From a checkpoint of a small transformer trained on Wikipedia: 8 layers, a variant of Adam for these matrices.
Each number is 128 + 24 x the weight over its row's rms, rounded and kept within 0 to 255. Layers, rows and columns count from 0. The size above them is the row's rms in percent of the matrix's.

# layer 4 MLP up, 704x256, rms 0.0443, rows 415-449, columns 64-127
size [ 97 102 101  96  98 106  97 110 103  98  95  98 103 102 101  99  99 100 108 103 102 101  97 101 100  93 100 107 102 102 102 105 104 100  99]
[[ 76 130 137 134 124 152 130 144 193 156 110 106  75 119  73 141 156 141 110 155 154 107 115 160 137 134 103 102 142 143 140 141 122 156 151 118 129 120 126 106 128 119 116 156 115 139 162 106 134 130  87 122 112 136 130 126  97 151 138 122 139 148 111 159]
 [132 160 139 118 123 102 119  57 128 122 113 127 127 121 138 133 171 114 154 132 114  87 114 134 102 118 128  82 144 154 130 115 184 111 103 125 107 198 106 113 113 171 126 131 120  94 165 134 147 161 130 165 138 196 137 107  96 132 157 113 147 139 120 124]
 [134 134 138  99 161 154 182 100 105 138 138 112 179 157 121 160 145 112 107  82 120 139  82 107 161 137 130 125 127 173 136 147 140 103 127 105  97 107 112 145 117 135 102 100 149 110  84 143 145 118 120 125 117 129 109 153 151 141 111 126 105 103 151 113]
 [113 164 111 144 117 164 131 143 107 116 129 144 142 117 161 178 130 130 127 102 149 174  98 112 107 106 148  99 124 125 145 128 141 141  68 121 119 123 144 168  89 110 136 116 135 113 149 128 114 142 150 133 129  83 104 117 132 141 152 156 131 152 140 100]
 [111 151 143  94 150 108 144 141  89 123 140 125 173 133 123 157 102 112 105 153 121  67 185 131 147 132 110  87 121 121 144 174 148  99 165  92 112 141 113 112 101  82 139 128 107 142 127 141 123 123 127 113 128 150 115 159 125 137 111 145 148 106 117 137]
 [100 122 154 170 109 157 105 173 180 124 154 154 118 122 137 137 140 127 113 145 117 150 122 120 138  84 133 113 127 149 136 120 130 138 174 155 103 109  94 111 141 134 144 153 156 113 123 101 128 113 109 159 110 131 140 138 151 196 121 119 105  62 158 168]
 [119  92 128  95 157 108 122 129 129 100 124  93 113 177 117 103  75 108 126 130 171 159 117 118 105 116 126 120 137 135 175 125 146 116 104 118 193 149 110 148 130 148 123 137 123 108 109 132 137 161 150 127 156 142 100 144 119 116 142 136 111 118  99  88]
 [158 105  75 101 164 131 149 130 140 151 124 118  83 129 129 153 120  86 162 131 120 119 127 105 100 125 146 156  97 127 126 122 192 136 146  80  66 109 150 160 140 161 127 105 152 109 108 175  99 127  97 147 113 139 119 126 171 127 113 181 150 126 153 157]
 [136 119  59 134 168  82  83 147  99  99 138 110  92 116 133  98  84 136  97 119 126 161 140 117 105 100 148 124 123 151 130 130 121 125 122 128 146 167 140 163 114  62 175  89 129 125 122  99 135 120 196 150  88 129  86 144 123 127 107 143 167 130 122 170]
 [ 91 108 118 143 128 139 128 146 134  98 177 118 139 125 129 132 149 110 116 108 110 134  75 130 146 111 132 108  96 128 149 165  84 103  97 154 116 167 142 112 168 109 112 135 158 112 156 112 140 112 118 172  90 162 156 130 133 150  99 119  85 144 168 162]
 [159  97 132 125  96 110 111 144 111 128  87 155 110 119 135 105 117 127 137 171 117 159 159 135 183  96 163 128 151 121  99 155 135 127  98 146 133 122  82 147 149  93 123 177 130 110 127 125 129 130 130 145 125 123 104 145 138 113 170 123 138 100  93 119]
 [ 89 113 119 120 104 151  76 128 154 131 127 148 157 148  57 112  58 139 143 145 141 143 152 151 158 103  98 150 103 145 126 111 156 115 144  85  85 121  98 128 148 161 116 177 128 132 111 146 145 116 120 133 162 131 155 145 119 106 146 127 125 117 105 156]
 [104 162 131  71 127 119 151 121 121 189 160 132 148 155  90 131 132 143 140 181 120 136 177 129 141 139 132 150 122 104 162 153  88 107 115 146 115 151  64 123 137 114 158 147 152 102  75 110 150 102  96 157 116 124 116 158 101 123 112 127 169 119 167 121]
 [142 146  88 151 169 154 120 157  76 132 150 142 111  98 147 126 148 121 131 134  77  81 158 131 142 159 101 137 141 145 132 137 162 122 132 118 132 101 138  95  76 143 142 145 133 112 134 144 122 130 152 159 126 118 155 144 161 119  94 134 111 131 168 118]
 [136 166 130 127 135 118 114 153 120 152 123 118 103 115 151 144 159 153 129 115 140 104 152 139 126 147 160 124  83 154 139 115 127 128 146 151 108 163 152 109 145  68 161 126 101 131 134 154 142 133  92 154 165 147 130  97 144 125 101 111 157 112 111 157]
 [138 105 123 135 147  74 117 105 136 101 138 147 139 157 109 131  67 160 125 138 156  98 124 136 129 158 111  96 111  97 123 127 121 120 149 118 164 133 124 146 171 140 122  76 120 139 109 136 114  74 117  92 160  86 107 134 131  99 136 131 170 145 145 143]
 [100 123 115 119 119 133 123 112 111 110 129 153 148 151 141 117 143 153 119 136 124 128 191 113 150 156 140 147  76 126 144 123 124 115 119 153 152 128 129 112 129 122 164 100 148  86  87 104 129 124 135  66 125  73  94  86 132 118 113 130 147 185 153 125]
 [106 115 139  90 105 136 141 130 105 117 145 130 197 117 103 123 158 114 139 157  88 144 128 148 136 131 125 146 124 169 155 144 156 155  90  96  96  85 146 112  96 135  90 115 154 126 137 142 121 157 161  78  95 124 151 123 141  91 145 159  92 122 129 130]
 [150  87 164 126 118 152 175 143 149 134 136  97  74 101  99 132 162  96 167 142 146 129 104 117 180  87 131 121 148 142 102  89 151  96 152 148 150 125 135 149 123 132 120 109 122 109 128 106 136 100  92  97  96 125 116 153 153 130 134 133 109 154 131 124]
 [135 132 120  94 103 128 139 105 107 143 129 157 165 135 169 132  90 128 126 120 108 131 133 127 170 108 146 160 104 110 134 116 114 120 168 100 131  77 112 128  92 120 109 145 146 171 122 125 148 134 156 141 121 101 135 118 126 143 134  89 111 117 141 128]
 [123 119 160 141 154 185 100 110 130 126 101  79 146 149 125 144 129 103 130 156 133 156  88 142 148 122 130 148 113 128 111 115  87 159 136 119 137  87  90 124 116 147 130 133 107 109 115 130 136 139 177 109 186 113 150 131 143 111 152 126 152 108 122  94]
 [137 162 136 141 175 106 104 120 156  88 126 167 121  79 151 179 125 124 139 122  94  76 131 150 104 127 169 146 135 119 132 150 107 120 106 105 142 135 109 132 157 184 129 114 113 111 145 129 184 104 147 130 118  95 124 134 149 115 126 131 124 131 112 134]
 [ 85  93 123  95 136 166 179 149 137 113 107 129 135 129 142  96  80 127 112 131 126 125  99 101  96 155 123 140 134  96 141 115 130 106  97 104  90 135 112 101 128  99 127 143  92 101 130 152 134 137 159 129 130 148  84 151  93 140 124 177 119  89 168 121]
 [103  91 167 168 115 127 152 129 117 107  93 154 111 178 168 158 105  87 111  91  97 121 108 124 145  94 125 138 126 163 147 141 159 131 130 137 144 127 130 142  82 117  94 162 188  94 127 108 121 114  89 169  91 125 119 125 120 117 146 106 100 159 157 145]
 [156 136 154 120 102 142 149 144 109 110 112 140 127  90 117 120 123 103 109 118 105 141 154 165  98 100  83 153 152 188 158 160 138 172 174 109 102 132 156  79 147 127 125 148 143 139 151 154  85 129 133 156 131 145 130 161 144 154 156 138 116 114 121 154]
 [109 155 129 135  84 140  88 127 123 132 157 147  93 147 125 122 120 112 102 112 111  82 113 146 122 138  93 138 134 151 118 165 166 103 143 119 161 149 133 135 126  98 117 148 147 131 142 111 169 139 106 128 100 151 110 140 119 131 149 108 135 145 123 107]
 [137 133  97 106 139 128 177 117  87 113 128 158 131 128  72 143 138 144 131 117 138 130 103 112 133 149 141 174 114 148 137 145 152 138 131 101  69 122 124 115 126 122 112 103 109 148 154 136 121 130 123 103  81 123 126 104 145 131 100  93 151 112 121 129]
 [119 126 103 140 109 135 102 119 165 139 129 105  98 149 148 132 112 113 131 136 125 104 110 128 155 117 138 133 156 153 169 121 109 119 150 171 168 163  93 129 159  97  80 132 129 127 132 131 148 103 122 166 143 141 154 158 132 137 145 124 148 130 132 185]
 [138 149 107  68 148 114 135 141 110 101 121 128 147 127 128  67 138 103 154 118 154 159 144 142  91 130 157 100 133 105 115 141  96 123 135 113 129 105 109  75 101 105  85 125 148 136 129 152 146 103  96 118 174 131 120  73 179 120 115  94 155 118 123 132]
 [152 105 105 165 111 116 142 135 104 134 148 119 124 115 137 172 101 133 136 123 118 123 128 116 129 155 130 125 149  92 162  98 132 157 170 185 141 107 106 156 103 136  67 113 128 162  99 160  96  82  84 159 137 141 132 130 167 125 108 147 117 176 141 145]
 [100 117 134 122 164 143 144 165  99 121 141 110 109 119  99 156 160 142  95  76 136 151 122 151 117 107 123 134 115 133 124 143 130 116 136 182 127 100 115 120 114 149 126  96 161 145 149 173 164 156 135 123 124 116 114 197 120  77 122 115 107 110 120 144]
 [120 166 134 123 131 111 167 107  93 139 162 108 114 133 126 122 105  93 128  92 110  56 176 137 127 149 129 138 178 143 156 139 125 151 141 107 168 150  99 168 139 156 171 163 128 141 129 162 120 164 148 149 157 129 130 153 112 141 131 135 182 161 143 164]
 [155 181 132 128 128 166 131 110  85 129 145 133 136 116 123 109 119 134 125 110 116 139 166 128  97 112 114  87 100 112 107 136 104 124  81  97 103 115 165 127 162 119 130 139 122 167 154 100 125 156  90 138 127  97 107 138 112 127 137 172 145 147 129 102]
 [116 127  88 105 107 135  95 146 153 134 134 146  52 151 166 148  92 103 113 121 146 162  71 140 166 169 106 116 122 106 146 137 104 143 139 109 169 135 134 141 128 171 143 140 156 126 166 150 115 142 166 159  86 147 139 137 142  87 131 121 124 127 117 141]
 [172 134 113 170 128 131 140 105 112 118 170  91 133 159 133 140 131 133 122 128 107 101 161 128 100 132 181 125 113 139 123  75  90 151 134 153 148 134 162 115 126  85 120 102 119 153 127 153 124  98 139 131 108  95 135 130 152  72 118  85 148 140 156  93]]
# layer 4 MLP down (transposed), 704x256, rms 0.0438, rows 415-449, columns 64-127
size [100 102 101  99  98 106 101 103 101  97  96  97 103 103 105  99 100  98 107 105  99 104 100 101 101  95  99 108 101 100 102 101 103 102 102]
[[120 118 135 137 151 145 125  94 159 139 122 109  71  89 130 142 117 145 111  91 139 153 105 198 138 114 120 100 123 124 127 120 137 125  79 161 173 106 133 113 151 139 132 172 102 112 159 108 128 105 105 160  85 131 156 115 145 163 122 117 153 135 127 151]
 [ 98 157 113  86 110 157 120 157 106 134  80 141 113 126 145 116 154 143 108  74 138  92 150  74 170  99 135  90 112 122 143  85 172 134 132 148 122 126 121  85 125 131 149 119 105 106 129 113 111 120 128 112 105  60 118 113  81 127 108 139 163 144 142 153]
 [ 83 125 132 175 106 115 148  95 152 139 139 147 139 174 118 107 106 133 121 164 125 164 126 177 109 134  96 123 110 130 114 159 142 143 114 116 139 113 107 148 152 112 126 144  82 120  89 137 190 143 132 145 163 126 140 121 160 145 147 126 156 115 130 100]
 [107 148 165 115 146  98 119 129 156 118  89 107 128 115 149 119 156 153 112 145 126 160 128 158 114 138 135 113 127  84 186 128 119 119 131 134 108 158 166 120 123 110 190 158 102 113 114 121 130 144 114 142 132 123 117 118 110 100 153 108 145 140 142 100]
 [122 109 185 130 113 140 123 132  93  96 102 132 164 147 144 149 113 110 147 153 126 137 153 161 134 128 159 120 111 102 161 125 114 138 105 121 128 144 200 117 106 121 115 128 124 117 114 152 129 114 138  91 110 155  91 123 134 108 149 129 167 105 155 111]
 [116 158 150  96 147 113 156 149 121 101 127 104 152 165  92 102 128 101  91 112 125 157 153 136 177 126 105 128 137 139 114  97  92 167 181 155 115 110 105 127 125 121 118 177 156 135  96 119 134 134 118 150 118 133 135 126  84 121 134 126 128 105 164 124]
 [119 151 126 117 150 151  94 105 101 133  89 130 137 128 131 149  99 123 121  99 102 145 118  99 130 104 106 147 154 137 151 138 135 115  96 139 123 132 135 115 128 141  96 134  68 119 117 160 152 118 171 142 121 120 169  70  88 140 125 115  85 129 131 176]
 [129 111 136 121 126 120 120 189  82 106 121 125 157 139 108 150 129 110 155 122 135  69 112  99 147 144 167 111 123  92 133 130 136 118 160 116 119 123 182  99 102  97 105 114 118 120 129  94 135 114  96 112 154 181 122 132 136 128 103 125 109 121 117 147]
 [171 128  95  98 118 107 124 139  99 114 142 120 143 135 169 131 109 128 144 108 152 165 124 141  99 146  72 113  77 110 124  96 145 138 137 132  83 145 191  96  97 154 103 113 140 107 108 130 103 154 138  69 149 144 146 137  94 128 110 143 148 124  98 111]
 [134 176 111 105 101 151 137 146  99  87 133 124  86  93 136 157 130 139 123  99 153 118 205 155 177 147 116 147 118 146 123  91 138 132 208  94 142  91 107 132 103 152 143 146 153 150 151 136 156 120 122 142 129 148 121 121 111 133  80 116 146  87 137 113]
 [ 84 121 142 141 142 155 121 133 143 132 177 128 144  97 155 156 167 130 125 108 174 127 112 163 126 111 105 119 150  94 122 127 169  89 165 108  83 148 171 101 114 172 148 146 154 142 111 151 110 115 123 142 128 141  68 125 155 130 162 133 150 132 121 120]
 [113 129 120 131 115 117 137 102 111 147 101 106 124 123 170 126  99 165 206 156 124 128 102 180 104 165  81 155 131 119 143 118  87 133 156 138 131 153 127  90 127 148 134 120 109 124  90 153 130 111 108 152 147 113  80 176 109 139 124  85 120 125 111 152]
 [ 97 140 163 104 104 127 135 147 131  86 161 147 150 108 157 130 128 130  93 118 117 112 100 106 135 167 142 122 154 154 162 125 122 167 121 138 139 181 120 112 165 144  93 135  77 101 141 153  88 131 102  89 138 118 110  91 137 145 192 154 133 125 117  90]
 [141 135 127 180 153  94 157 171 103 133 148 123 128 134 107 130 120 155 126 144 105 101 101 126 176 160 128  80 105 108  87 111 136  86 133  66 135 114 139 119 155 113 163  88 139 129 121  88 100  93 103 115 126  88 139 143 117 177 105  88 125  81 111 117]
 [148 110 109 126 124 112 108 152 138 161 137 150 143 109 137 157 153 123 127 119 132 140  98 194 100 146 157 113 156  88 111  94 138 130 155 142 121 140  98 181 113 129 144 106 136 103 128 133 163 123 103 135  92 146 134 114 104 135 122 122 146 150 128 140]
 [141 168 109 126 161 107 167 140 100 144 116 155 140 133 135 161  68  96 130  89  95  81 109  92 141 132 113 183 128 115 157 107  95 150 112 114 128 112 129 153  91 143 102 106 167 109 108  96  97 165 125 103 112 144 107 125 117 120 115 154  65 144  93 119]
 [192 164 191 125 103 118 142 119 144 134  84 104 140 157 136 138 141 142 132 119 121 133 125  99 110 110 113 133  96 105 141 203 146 118  96 133 132 137 109 139 149  61 148 116 133 113 121 129 136 134 141 125 107 126 136  91 116  65 137 103  94 150 112  74]
 [111 110  62 124 138 123 172 102 151 138  98 139 118 143  94 144 117 151 130 142 181 130 131 153 137 127  85 128 152 148 122  99 111 142 110 126 105 124 120 164 159 124 136 125 109 117 140 110 130 149 116 124 134 146  92 117  95 120  75 135 138 135 112 115]
 [123 133 145 122 112 145 184 135 149  84 123 153 109 157 164 139  81 138 136 144 105 155 139 192 124 102 120 110 126 143 112 113 121 117 112 122 184 130 153 128 118 129 133 141 134 117 125 146 170 147 166 178 132 124 124 127 151 128 104 118 129 124 109 119]
 [173 144 132 111  81  86 136 110 122 144 132 137 157 110 152 148  81  90 140 119 113 138 140  85 126 105 138 123  95 140 123  79 150 179 132 143  89 132 100 132 122 149  97 143  95 104 128 100 115 126 127  98 100 142  83 150 152 137 151 107 133 170 139 112]
 [145 144 146 123 125 111 158 163 132 126  96 164 128 161 128 111 159 121 108 102 115 128 125 100 128 115 108  86 146 107 138 153  94 190 130  93 126 122 174  96 159  91  97 146  63 123  73 115 121 123 142  89 131 114 127 101  90 113 114 145 149 156 139 148]
 [ 79 132 111 129 140 118 103 143 131 179  91 137 150 125  67 130  59 140  96  98 142 122 160 113 132 105 136  84  96  92 144  93 152 145 139 139  79 135 119 125  99 131 102 104 119 122 106 134 159 104 118 134 119 174 130 163 115 125 181 116 129 133 119 162]
 [153 114 105 134 146 122 162 142 140 132 113 144 126 150 130 148 131 184 122  93 117  95 131 104 108 111 166 165 127 103 128 156 110 121 131  82 103 111 163 164 160 111 140 124 124 130 166 124 133 149 139 167 140 133 126 125  89 165  96 139 127 103 136 141]
 [178 162 113 141 125 123 104 164 151 130 132 118 115 163 125 104  74 136 143 115 107 166 155 138 118 101  86 166 150 166 154 134 127 124 100 128 151  89 111 135 163  90 121 140 111 146 123 129 160 138 134  89 139 101 116 118 149 152 129  99  93 156 121 163]
 [155 163 143 103 149 102 107 143 159 149 176 143 139 128 134 106 150 113  91 156  85 110 145  93 128 104 109 141  89 160 131 109 131 122 136 116  95  97 183 153 146 171 146 145 149 141 106 126 143 176  92 143 128 149 118 173 126 124 130 116 130 120  79 163]
 [143 111 127 113 152 126 135 107  66 135 136 104 145 150 119 154 130 126 137 125 141 127 113  61 150 110 134 105 115 111  62 144 112 111 188 171 114 125  78 131 134 137 114 137 131 139 141 125 141 123 116  91 132 103 151 124 125 115 116 121 125 140 133 146]
 [135 149 143 153 129 153 107 143 148 103 173 126 120 120 141 169 107 123 158 128 123 149 105 144 117 132 153 148 136 110 168 107  96 134 163 108 119  96 130 152 119 132 107 134 135 131 132 105 103 130 131 117 103 128 118 158 121 135 170 126 115 136 141  74]
 [151 134 115 114 151 120 143 118 137 181 132 120 128 121  89 175  92 147 137 110 109  99 150 136 180 127 143 141 166  98 130 152 178 112 156 112 105 150 116 130 132 155 111 151 146 147 126 127 175 125  55 142 115 111 118 151  93 136 104 166 140 118 150 113]
 [173 105 127 106 120 126 119 131 124 135  88 153 143 129 125 133 121 165 183 162 137 114 147  78 135  77  72 113 174 134 153 137 132 122 100 132 123 120 154 146 153 122 116 100 119 144 106 129 138 155 133 120 185 132  94 130 103 151 146 165 127 117 118 148]
 [131 101 108  99 151 130 117 123 163 116 110 149  80 122 146 104  96 129 137 148 183 166  83 137 129 120 125 161 167 127 137 143 110 113 137 123 127 115 136 111 104 153 149 109  99 116 129 120  99 136 115 128 126 160 117 101 146 100 104 127 141 163 147 102]
 [123 138 170 138 113 170 181 153 129 136 140 141 112 124 140 135 115 121 141 123 140 124 167 129 120  97  93 149 113 110 161 158  87 159 108 124 148 126 115 164 115 103 158 164 150 102 175 128 137 111 143 141  98 107 125 136 139 123 152 141 153 136 102 114]
 [128 123 162 120 129 116 132 117 152 140  77 154 137 137 119 115 133 146 159 117  99 161 134 125 145 127 122 136 117 139 125 156 126 112 119 149 156 164 183 109 156 108 114 131 152  97  79 144 133 101 137 128 131 115 148 146 146 100 133 122 145 119 110 141]
 [157 143 143 164 122 112 127 130 155  76 134 148 147 106 119 144 128 146 139 133 147 160 135 160 154 147 145 167 146 137 122 151 166 123 131 106  96 111 132 153 126 119 176 145  88 105 143 113 117 138 154 137  91 141 170 126 122  80 128 118 118 102 192  95]
 [111 108 136 150  72 115 144 144 133 140 124 156 131 144 121 102 140  77  99 139 103 131 112 139 194 120 151 151 114 130 125 143 146 128 107 143 140 114  97 119 122 142 117 118 118 122 115 119 145 122  71 193 149  90 129 125 137 108 138  96 138 139 151 202]
 [129 114 101 138 104 161 107 146 178 148 133 151 116 138 149 152 115 131 152 102 159 115  88 155  82 136 144 142 142 121  94 125 120 118 118 130 147 122  90 153 141 167 161 128 123 110 138 135 158 137 169 158 123 138 165 128 137 108 134 124 135 152 124 152]]
# layer 4 MLP gate, 704x256, rms 0.0491, rows 416-450, columns 64-127
size [106 104  95  95 100 108 120 102  92  95  92 101 112 109 102  93 107 110 105 102  98 100 110  95 102 104 119 101  96 104 105 104  89 105  99]
[[124 116  82 155 109 105 107 156 125 120 135 101 155 133 158 117 150 118 120 143 139 121 111 138 130 140 172 143 114 159 119 134 107  88 123  96 100 160 151 167 112 101 115  87 122 129 101 178 131 120 100 106 119 129 121 117 122 145 151  94 167 137 142 114]
 [122 118 113 119 133  95 131 118 115 125 181 144 105 140 169 115 141 108 124 130 156 186 119 148 136 130 177 132 105 122 127 145 109 104 144 130 153  84 153 142 108 133 161 123 137 146 144 116 118 144 135 122 142 149 148 141  87 142 131 124 142 126 113 142]
 [101 128 123 108 146 118 164 145 143 161 119 159 114 128 162 120 164 145 123 110 132  99 182 179 117 157 102 131 114 126 119 108  94 135 147  87  95  82 160 102 118 116 133  91 171 120 123 113 132  94 119 111 127 149 116 145 160  99 131 120 138  89 121 137]
 [134 153  99 153 138 129 134  86  90 107 166 102 154 109 125 116 124 149 122  78 132  83 112 128 113 138 104 140 136 133 118 118 163 177 135 140 145 118 138 117  88 147  96 125 153 113 177 134 112 161 132 106 133 135 122 100 135  95  89 127 148 150 148  88]
 [127 132 136 106 114 122 120 148  87 129 132 151 156 165 112 173 141 149 149 142 117 108 142 143 160 128 133 143 179 129 135 113 151 131  69 142 111 136 174 121 137 134 138 103 111 139 106 114 137 101 139 117 156 168 101 122 124 128 146 160 122 102  98  98]
 [127 142 174 143 131 123 138 112  83 100 138 136 159  94 125 144 143 165  93 128 127  98 178 150 128 105 103 137  93 130 132 172 128 143 136 138 128 127 124 132  94  84 131 149 133 149  87 128 140  99 138 120 162 147 110 131  98 140 142  71  99 122  91 167]
 [133 138 118 161 150 125  66 109 186 137 134 112 142 151 123 118 124 144 115 131 126 132 150 159 145 129 129 107 146 188 110 104 191 123 100 147 135 107 126 100 151 113 181 137 127 174 100  98 181 121 140 126 125 116 149 118 171 133 118 134 119 108 157 114]
 [107 131 144 146 131 122 103 100 127 139 144  97 103 177 129 119 128 144 131  81 109 129  80 136 145 135 149 146 112 152 125  81 118 128 130 107 145 122 156 154 128 123 161 134 116 136 148 134 167 122 114 111 148 165 128  99 134 150  92 133 129 148 180 147]
 [142 109 140 111 121 158 104 104 119  89 136 161 138 143 102 130 107 139  80 130  61 101 162 164 106 168  90 118 135 118  76 116 144 117 166 124 168  99  95 121 120 114 147 153 142 100 116 118 144 146 135 140 129 123 152 130 136 127 113 163 162 106 127 124]
 [113 120 119 155 109 162 100 109 117 145 127 128 126 123 124 187 128 109 131  82 125 127  64 130 104 142 137 100  85 138 155 105 165 146 178 141 104 126  98 146 161  92 159 149 110 129 133 147 125 145  91 125 123 151 163 156  91 149 174 133 146 137 113 146]
 [142 106 134 112 104 154 127 153 129  82 153 131 160 158 150 122  95 141 112 149 141 162 120 155 161 141 141 111 118 135 118 126  85 132 117 148 126 151 132 122 154 158 139 117 112 170  92 120 125 117 121  89 131 147 114 113 124 169 121 122 124 119 123 163]
 [127 146 117 119 132 111  99 128 152 124 131 174 160 136 115 112  89 105 147 137 142 143 128 139 144 138 131 161 117 130 112 137 108 131 145 127  78 135 165 141 121 118 138 131 122 135 144 140 142  89 168  89 140 134 136 124 147 125 100 101 119 154 166  94]
 [150  84 158  94 135 104 155 131 151 130 148 148 124 108 135 205 115 107 110 106 113  95 115 147 119 130 162 147 149 152 119 158 141 134 111 107 139 125 115  95 116  69 144 103 127 110 177 110 115 119 151 120  77 154  87 118 132 123  97 160  94 138 110  90]
 [174 133 116 133 138 135 126 161 166 144 154 133  94 124 123 126 133 152 175 114 107 125 133 157 129 182 124 116 130 114 106  99 151 110 130 122 113 133 153 124 105 120 161 141 145 112  93 124 177 121 106 149 137 169 167 109 164 152 176 117 118 130 126 108]
 [138 130 138 180 145 136  84 111 114 141 145 130 162 111  84 150 129  85 110 128 139 131 152 131 152 131 134 139 146 158 112 145 106 136 156 150 168 152  91 151 107 155 171 146 132 107 125 147 126  84  95 125 170 132 114 140 100 142 160 115 160 168 111  78]
 [129 165  98 106 128 149  84 134 146 130 172 165 147 125  94 105 156 125 130 120 103 161 135 155  90 154 152 171  97 128 155  91 138 178  99  97 146 159 147 150 134 118 114 133 131 128 141 116 136 127 129 139 126 146 173 139  82 119 144 125 141 109 135 142]
 [130 117 183 138 159 139 113 138 196 124 107 133 109 152 102 122 121 101 104 136 115 165 134 141 110 176 106 137 133 120 107 140 139 114 139 126 100 114 137 132 151 123 137 132 145 145 122 133 135 126  86 119 118 130 137 103 119 151 135 150 134  98 143 121]
 [156 120  85 166 110 121 122 114 178 136  79 160 152 146 143 131 142 117 130 123 136 150 167 159 119 165 156 132 120 147 110 182 138 161 132 123  99 162 161 147 121 176 133 123 129  87 151 115 126 133 120  95 103 101 119 166  83  98 152 170 111  88 119 148]
 [ 79  91 117 116 148 126 172 125 130 149 161 160 134 102 139 110  97 137 126 158  90 107 120 153  99 155 154 132 139 106 114 116 119 111 103 124 134 128 118  96 128 149 182 124 148 147 118  95 154 124 130 104 131 159  90 159 136  84 144 114 138 148 149 120]
 [124 106 151 159  95 132 129 185 143 113 125 107 127 161 111 147 137 112 117 102 134 139  67 138 110 125 101  97  98 116 109 160 100  98 137 142 121 153 104 133 108 144 163 112 135 127 137 146 146 102  92  93 142 142  99 140 121 130 114 155 164  70  98  89]
 [160 134 114  94 156 102 116 133 126 130 175 147 111 153 124 129 136 134  74 146 124 115 172 136  98 108 100 134 113 137 116 118 164 155 123 108 154 146 167 104 135 113 118 115 146 148 109 129 131 109 132  75 162 173  97 114 145  97  99 143  91 149 134 138]
 [140 132 100 176 135 111 178  79 144 141 156 137 173 116 135 152  76  64 119 115 137 147  99 153 137 119 148 121 134 105 119 120 116 111  85 151 113 146  99  93 147 120 140 112 126 123 140 129  97  92 127 144 174 133 161 125 145 160 135 135 151 113 115 104]
 [136 142 149 114 121 115 125 144 163 156 171 115 150 121 118 143  83 120 101 145  90 138 117 119 118 123 116 103 114 160 115 125 134 101 157  89 143 122  92 133 121 101 137  91 148  92 121 121 157 123 142 119 124 149 125 112 156 148 151 152 121 124 168 119]
 [150 174 147 141 151 147  68 186 126 138  97  93 133 136 146 143 113  81 147 134 116 119  80 158 106 114 121 149 102 137 142 138 148 129 184 113  78 137 139 110 122 136 121 124 135 134 145 100 128 110 143  82 129 146 164 111 126 157 165 127 110 125  94 119]
 [ 86 123 125 135 172  90 118  93 162 119 150  93 144 127 122 118 150 142 106 131 128 141 113 135 130 147 133 129 138 159 127 119 117 119 105 143 154 138  64  73 120 150 118  98 171 131 148 143 158 100  87  98 140 133 162 132 138 141  99 136 149 139 164 124]
 [159 108 124 145 136 105 115 139 125 171 116 111 152 116 167  84 125 151  96 116 118 127 142 135 120 109  87 109 116 163 120 146 143 115  93 147 140 162 101 133 154 159 165  86 115 108  92 143 160 157 122 133 123 107 160 127 137 148 129 107 134 139 161 131]
 [153 105 172 136 111 129 138 110 171 104 108 161 139 174 172 164  97 122 118 102  98 133 139 130 129 151 119 130 127 149 132 181 140 133 145 121 170 144 170  95 125 146 128  78 137 112 119  95 125 130 122 130 147 144 103 109 139 144 154 123 124 104 111 136]
 [140 140 128 130  80  90  95 125 158 125 125 130 116 114 183 138  63 136 100  98  91 165 110 141 142 150 156 111 124 111 121 162 118  86 121 107 157 127  92  93 141 143 128 120 154 105  91 125 102 131 128 126 104 108 128 182  76 131 110 131 166 135 138 133]
 [101 140 120 136 141 173 162  92 143 155 130  94 141  66 145 158 109  92 125 116 113 144  93 170 123 175 139 160 139 119 119 110 130 111 135  97 109 108 105 164 125 113 158 107 101 124 127 122 138 135 125 162 163 148 136 128  96 106 132 111 136 125 110 135]
 [148 151 166 123 127 146 147 118  88  92 111 106 190 129 120  74 130 108 136 112  94 169 101 139 129 139 142 156 127 163 143 114 171 133 130 125 124 149 148 118 123 117 163 137 144 145 131 176 135 117 137 125 203 141 153 124 151 117 162  87 102 124 118  92]
 [157 167 108 115 104 145 160 142 126  91 163 140 166 119 159 178 112 159 125 147 111 151 138 137 150 137  91 154 122 118 140 177  93 149 153 125 133  78 160 143 116  88 152 131 150 115 158 112 151 136 159 105 144  78 157 117 133 111 156 108 107 102 151 108]
 [ 86 107 126 122 147 119 119 141 120  99 116  83 184 107 155 116 114 111  90 103 120 145 137 126  97 138 143 150 161 109 138 119 150 106 119 110 153 105 116 113  91 100 144  87 165  97 193  94 127 139  85 136 121 138 108  75 121  86 122  96 131 114 189 128]
 [143  93 144 146 129 105 155  84 159 148 110 141 162 108 175 152 129 101 141 141 106 126 183 173 145 117 113 137 152 139 183 110 167 117 130 126 148 126 135  80 139 162 139 122 154  62 148 128 146 154 147 117 113 123 116 134 112 112 155 168 143 106 100 174]
 [140 131 125 108 101 167 138 159 112 170 168 145 153 131 102 149 150  96 145 126 120 122 153 138 149 124 114 154 139 129  92 130 143 143 120 156 125 173 139 126 102  85 155  83 130 118 158 121 141  65 125 171 125 142 101  97 122 118 117 120 174 109 151 116]
 [140 149 176 183 138 135 138 111 170 137 180 142 167 120 148 125 114 133 154 128 129 141 147 140 155 102 171  92 183 148 131 119 139 117 172 143 165 166 146 148 152 140 144 137 143 106 128  91 164 147 144 112 168 129 179  99 153 149 131 111 148  96 149 113]]